{"num_hidden_layers": 20, "hidden_size": 160, "num_attention_heads": 5, "num_key_value_heads": 5, "head_dim": 32, "intermediate_size": 448, "vocab_size": 1152, "hidden_act": "reglu", "norm": "layernorm", "norm_place": "pre", "norm_eps": 1e-06, "positions": "alibi", "qk_norm": false, "attn_scale": 0.177, "bias": "qkv", "tie_word_embeddings": true, "parallel_block": false, "init": "uniform", "init_std_qkv": 0.039, "init_std_o": 0.0, "init_std_up": 0.039, "init_std_down": 0.0, "optimizer": "adamw", "learning_rate": 0.00177, "lr_mult_qkv": 0.5, "beta1": 0.95, "beta2": 0.95, "lr_head": 0.00581, "max_grad_norm": 1.0, "warmup_steps": 230, "schedule": "wsd", "decay_fraction": 0.764, "decay_shape": "linear", "final_lr_fraction": 0.0, "batch_tokens": 16384, "max_seq_len": 256, "doc_mask": true, "train_tokens": 142000000, "max_steps": 8667, "dataset": "wikipedia_en"}
Each number is 500 + 40 x the weight over the matrix's rms, rounded and kept within 0 to 999. Layers, rows and columns count from 0. Numbers have three digits each.

# down: layer 12 MLP down (transposed), 448x160, rms 0.118, rows 307-353, columns 120-159
# gate: layer 12 MLP gate, 448x160, rms 0.126, rows 308-354, columns 120-159
# up: layer 12 MLP up, 448x160, rms 0.126, rows 308-353, columns 120-159
down307:488473481495506437508537571386523550482475567549511519545460441489429518531525480448495485523480531412513496510470486499
gate308:455516421499535403505524521461430493500522504526474510542533487607449560466530471495562528447537396481422472520520522531
up308:499521512478555502447490526500506388521535489454531475497496526459494536533410560563449480508474430482578448537482488519
down308:484529431428512498383560509554472488477564479405484509481491470530524423555540631513478468515558496490458536513535546535
gate309:468506482567536497486545509447531488437566500498535560540497540544483522540472467500485461501488552483476529531481549467
up309:447479462590471439465543483530499470493513452493565466507470532489526537455528532525506455569570460501493505566442534477
down309:445477453548477568443548518531406504509456482518494504494510477498545579476548507516539477525522416520466469514483541538
gate310:485417532646573539519434508524513505534536509521548491518516514532455450457495543518485537475550466468501445524440547451
up310:464518497495494514473512520521571548459413454540481435539537513503549485509544474537427528541494472553487480486443499545
down310:483550440503418475459453478538462507518508560514582494469435487454522518483536518520528458496530492536492568551458609478
gate311:486486482511486479520513556568457501481512515488507527469474461500427428594495552508410432493502483446488484584577489497
up311:574538492572561490467626550524431555432469555481505501476517502496498463483515413502499543439518481471473444537512561429
down311:556440437500572477497532437509505569481538521552519507527469488484372578611478538534477550509568530528558479502469534509
gate312:482565504439481503491598452491547494553549471495442471552488506466471443480524536486517490466453497454473522471587560460
up312:542447517486471464490428460468461468517461504484462505551531513511469526459526544473571450520526555489581497449506434458
down312:537521437455485485478504489440532504507407540447457500452570482521502591525519488468533516509532444489477542509521480478
gate313:528548475489517500486502476523531522433489403539534465512444428507532454521561493507450574477461520479525471537492537499
up313:519528575456512466428551485443495583460470551514532470491511521522501489441474503561519481485547484484470498462501564505
down313:545525534490440455499550481482526508457507513482454571467430505482468493471444499524418523456539536493475470433480506574
gate314:526477497566485468458496505504535495503429465595485523464513477492491533551516541570479507457528528526482487516481440455
up314:470474554448494563493529438525423515497511447476486529503479564484442486515504584425539459483487524503448467417546481494
down314:487545518545546518522542460458478484449452573510596569492488558499477497513528505480522536538426527574542484460519467467
gate315:540499536531555494483540496492496487516464524507437446480432453560529489591490560509536516465522489484502465415575519513
up315:440521468516513395536518548522459523588518470521510529530497529453501530481518406495452444535437504498575482537505488510
down315:447452497559565495546459450423567520429531501523507447480442385512511596460464438473472481539546493535477500447466497468
gate316:467527544460526503531517636412455524508537521495562482545452465619466457476556448535483590434569501525517530502532451464
up316:392460467541445407501460423477498449507531448494434543480472462479449502495488461425550483535539476584494540482500451530
down316:555513479513487562547527569487504520535452515472476433488550427450521465499488499522529587485529459410484522542494488545
gate317:495483555513496489510479500496471536568485475481422476484484508499533447464478463470579484530474522552448559538485539482
up317:449553458496497534477511458563454494541501471508518521477421534496433482511463525477500510549492460526503460515511542560
down317:519472525490502464500492473513519448477517460499511525486476495459481488476498524457484490539560511449570541481421493481
gate318:482407509519518469557509518563538500494524439471489448524498453549482463535495488524500495556448546437518482531492576495
up318:517449476477529444476505513490471452494531523515533485448545566500449505483473534550531497442492492509494489556503496469
down318:482504467488525549518504501512504429541496503576562485521463457472463523575496543461453534468469552485554558452543514499
gate319:556442533512484495524579513448501461534546501523568511488516452560469495539484509453493541457491468490478513466510523545
up319:512451482519490496489460419463526516429440494501483446465469520523494505453547491450483539609452496511491503512510428505
down319:504482499537539499476519453523521477422456480478497491517445463496534565479560532487455548463559510466516502527537474502
gate320:467526511492503526549527530510523488541513483499562502475485420517440452455480493458485495510527487540394558593518509508
up320:484486514490561517498432498551396504517476504513499534439498502513467573518503499474518503508490511505506463501507494463
down320:580536514491515416480549448444508433495524513528485483475498462507561516529512488501546462513508503534530502506482495509
gate321:466539545569478483481501471511540517472523493496484524487512457495516542454536483522478574544504484545494540518511497545
up321:556499523527532504559537493539491488519527472555504532560491481570468525521486465498515520499501560512524442488435506448
down321:480558487554481507536498516527450555517513483437478490505541588569479508529535524532502473499464435475507513477519450453
gate322:511506511547485509407462484478433509516542531494507493477458431489508451579454495563533553485479506465459554481547491484
up322:487470542527526516467464554479496442518493506495533535503515447469477540474459400511437519506495554454496501474491504372
down322:541518475464513539509527454547441490500540529471594426479556532448485496486523469484560533493538422466477486372522488509
gate323:488547415491530434535519502547511481508513368520466469504406524511515501490526521514525535497550529486490525537542499557
up323:539466514465543480519493498570479558443435504477528471413476524473451524518531477477550505494456473520480464523483469470
down323:504442538500579456498479517500431454537516512566477517525490493475479542511491529518501569517511499508511447544492543464
gate324:496464517520482475510483463499515490480536413613499473535468464489481378497433525550534562488543527481482503561570518488
up324:471465446500432494491537491478568474460481563501488471463417492472523494471514473488549520517534529505530504538530493457
down324:418476451501476396460554452456520515501569476509509528502498504486422469486558513585416492539509515559511484414554495491
gate325:526543486471507500506514505457470421561537501547532469492469439515477460490555579533527623504463514479509544505570474455
up325:485450553556538505506553589537487535448475486534549544445497545526502478476448474488540596452564578478489474477486439489
down325:478526533442542512471535477451481583511534429489487411508521487495552522499547537490523462500537428425538534552461487521
gate326:485478496488453535519528542514525540541478517565517487499466515596524493519509491529543488465477478572492503471508508588
up326:496557432585473577558564493506500490464519457548488529529560539569435507522504535466545540525458486509500427500555498489
down326:408567508504482496500455485532482482542466419518484497446543460542520483501509515533477502535509524457454487560473465502
gate327:527516509535367476504530578508584512451545476502516438555508493490519478542476534552467548511494518489510500476548468544
up327:484474495537463442503502513531445563366456485497555544431469504516513499538469505497539567476544556467499438468515542601
down327:506526440555491520465481473541511415558498538550453495494500526525554590503535517458490501486478508491524491522469498503
gate328:536522433450551446502526543448489492476608553456479454538538507535562464515528490505491425513432461487445595553541542531
up328:491534450509494476602472446492444516495504456484540553440487556532456509476551477411558468493539581463526490548476483484
down328:482460575443541610499482501439498510473422583543525486504430486485434523514536524398482416402479536486522581516491479534
gate329:578514473525501453473468531481536510446562491505493494533526416531534472518495494459490532536512537439486536493551494546
up329:553542512431505442496462443546508478507462468547428568465488478436564512519498529487472544467515485468468528454551473560
down329:553488467510521456571476462475502459563420464490526476515573516511487456543536511490523479547541527507444514486505505528
gate330:567537428478494515508527477523526487472513485541522482446442433477493480522570506515536464463473474423494596468475440464
up330:578532510525504500567549432472414473568475551472552493511438502506535495455444469518535491506462496471459530523585495502
down330:513474472527464459535505533552547465497539492504489509461530550457488499501562523462499488451561533564514551528494472503
gate331:496472476459490532514613544520508454519554540515504462547513482462409512539485492487449542461576517475565561499526477522
up331:529522466541491554500541480498552478491484489540528419527518521475514488467460555490471506527468415493440558549551526488
down331:529427516512433554436469458496484511474493534436461487474423493451439514444570484566407482465499451513439509507491523555
gate332:551552530480440558525564598449480479479544555594504533457506448564560461516481501478549550501449507523491478547547507548
up332:452452536505528430420452517402463452502563579474525476536411422552518456446585443515543449525551581507463468515485491507
down332:463504421522446426479480544478545549530482504440549512433493513514526474498424532496545457500470500503517479477550427529
gate333:560528517522497541483511485482481488498502449568570460504416476534568514513524520591503523551416558496487489492524529555
up333:476427566530536494428543423499531548439518573457477504543472433470458575482474447497535410488564530431392555484480411467
down333:494581568572529488426469502450446493512480556496436487442492465555527557535567513530527519502505579476477535481569528513
gate334:509461543594517379469575474524553465455542539464555504531519414428501522513547489509529524494531499507521538548518550495
up334:430523467519494491507518483505478548549575465565497448492512503548444504501418448513553492458498478448478499497473507444
down334:531484470496525436474551541461528568484462506510589515487492466489518560531481438523477495525532528517528395515491525479
gate335:578488458499508468544437499476527501536485492491521440535530486540472477531524494500496419581398487424561482545481510501
up335:469499449577509482521456567464448614501474490529531412504508504511492492445576488552540514544485516531489510535489495549
down335:472437456478500444540566504508505501519519466484543410437522528545530516535512585474458444423512449448463397526549504500
gate336:504488510554539469465459463473517527466585491545469470554450454574517459487492532560432492461503535439476562538574573464
up336:547563456429530530547443484430506492434543466440525488507438554543512504483466519462579512520477536451482552456552515476
down336:501464540501528507544445506431433582508544401564531475522471589531467502467503516454457423551439508496491486516513480436
gate337:501490457467582556492532507428503531483519488527495439575492504557475424506540477498491517555403497517476558471492539460
up337:459564470508497553509532461533503536577509505526482468505482521523524470466423491493504562547447521533508529466484458493
down337:503579478534580525500579473534425539518521468477489500546481477455517458598510457484504524543386476416444538486483475503
gate338:499501545520526513473418507524521555510510418504474410527487427574571460521545507567530537504477450426544510495537508484
up338:487492487446500563538507555471494485507532550530504470508426530442440501456502497466441551527500517535493504468490531440
down338:495442480556539511508458559502442593487514445469540508499453551498476563532453492470449503444521557450496563540498457503
gate339:552526457542569498497567437516484538540445499514518449545434500475461428560566548531525529498540482534465458479527558455
up339:550399472403545481545474493506512477483543465503503477505560509488567532500548625517406458550522521458476526509518548504
down339:547510473462509528432488513460499470496546525500421548522511522473491506493547392477493524396543517588452434471513514504
gate340:467535501499509452469482530549537529497513526529513445538524478469487485486497468554465542476419423393527527507575498444
up340:492414554510525494520529490442480444460558481479505466505436452523557532511524536510568509444534533572479454480415543469
down340:520553459493464541534441520468505504508547508557524589513572478539544508581510503609525529516523396554442511531480513466
gate341:539440416450559515532484468494493512484541500513459433499495497555452539509529460497562476518509504474437482601445487483
up341:459525508532482568548494540481491555492431463519499579576548514503546497468483446437525502548466562467490500425483497522
down341:439512446474544497535489411490531489575507463460475501434498516597449511501503500486494513464592553487508540464402490441
gate342:473506533495423499487552433444502556467499500498457466490441545485433524526516520519527600521478537513499559544543500470
up342:483503530448515494576423505437466482498576534536509507547516479519412571509477468476541474499444504515461552527564459454
down342:482550442450417535533489588382492450500408544497544495482525546562509541467458489478415462500501491464478484444483444493
gate343:522501530519500376500564479530547545506537444493511498619535430512464431475508486562559571411417416480546471527481536526
up343:466471503532489474492529499575539535521507426479550563438520494417471495523505520604479504475427476522471508517434498521
down343:485487426495520629488504451467525544592439545540497525537461527480488468480618507427491575531565535561536495490413445473
gate344:528482518560526504411405523508529507463545536513503429500424426531477505539581486551517536447524444555512528479540463519
up344:523473491494604507480490485493551472492498394527497511541468467477474491410487503532524437450437531433557426520503473487
down344:471592497472471541539521466543441520502508500518452544393602466537514526519476514516483431563521453540519472532430473543
gate345:558463474571584490484507535469499573480588526592470473547480483497417408543558549518503574449480511525466525590580533548
up345:477519531488444501505487498460503510464567539504460533562557511427463495500448504522533486438588495514462464489559470433
down345:505528507544569468472515548509470574559486560449501495487533459438435506514547492511526499412476468558485511463503551487
gate346:588545490535509502496565521421491489437461570547531460475551482499444485583495509500468515488492492518488476463513543558
up346:514483528508422461554435508540475534492473466525546555463563489474545490519514488579498458513473531505519542483505526512
down346:399558513524514488495439502565501528545579425494507475536481495472499505519515514495524517530449502560447520511508451440
gate347:508545487551464472463529536497550420461493486564494526524410499577492459563583564552548509467491455502531547543504489492
up347:525448553500507503524513505450454525525536515481483466493482486414486542436400310404488531454506555465493440511448527613
down347:465418527501467467474530469454499543537423440494548532497440551543468514523506489498533483488474474429469522472495527501
gate348:496520488499465472544470459478478462501493536522415471445469535478475507495527584526509536481474521529426514570577463439
up348:510474538425549476546515509498572482544450475480543571474527460433431470559514440538493517481456519498483475556482468475
down348:453483482465439524467535519522427499489543495531512474479389470491495448470502476488560441543487481492484492503449497533
gate349:513548455495592434551530500528543479553470481486530479518551546545477503536555506559537521529423486482453540462476570449
up349:475526543568540567525512542532468469443476463563520476504540508540506475565532547507481504460564496489526491455504520529
down349:553463465531467455484476554495506528463526514446511483391560451500447490500516512556538444486504536482424494508491503517
gate350:511497542451458529488536511501513500455548517529505461550553511497489529462519477542442465421467471403538533505555521500
up350:522448541529549515485517513493511411512576536481506467514501433495563499502549384481526441443432459460473517569434512554
down350:516439505501505543510480483584547474470478421489499475483524478486441485466468496512488524488505498545526567517476485504
gate351:464470453521561553525545506447520556553472463513461492546456528513507494612517531459531518473498436466482433500558497520
up351:567493511513529509473495472464456557565495409469530450420534492533494454509507435528572447479549445418487462561533543422
down351:555520508493430514538421522539518520500507459517417531465509497516480531547523522527562553508540421562507482586480477525
gate352:535472484522586477552480491496574591555516472441553486553512477505492550580513515549573450519478474475552454533491547476
up352:539504472538467538500513490474443455481519524527483543498486423456423531553523524503509525485518517444565526512511571420
down352:479464514543541438537530469467486489514513560530495456513554483454494450427456541522514529573464532503466520508463505491
gate353:487600418505501491427525467516553485489532502528473466549555502463527457520450494493535509481486525461489486481536571505
up353:473490511451437599546475438457482543447451480418512517483426579490483500511518450522537578506543522544470505493566456519
down353:537520494440509520508493461487495475512515563523541499483565517539504459569515472552465446475498466527468536563576436516
gate354:481462562474459518490450517468551478468539530480536458523518458574490521531507524507491525574494472484512551499540506497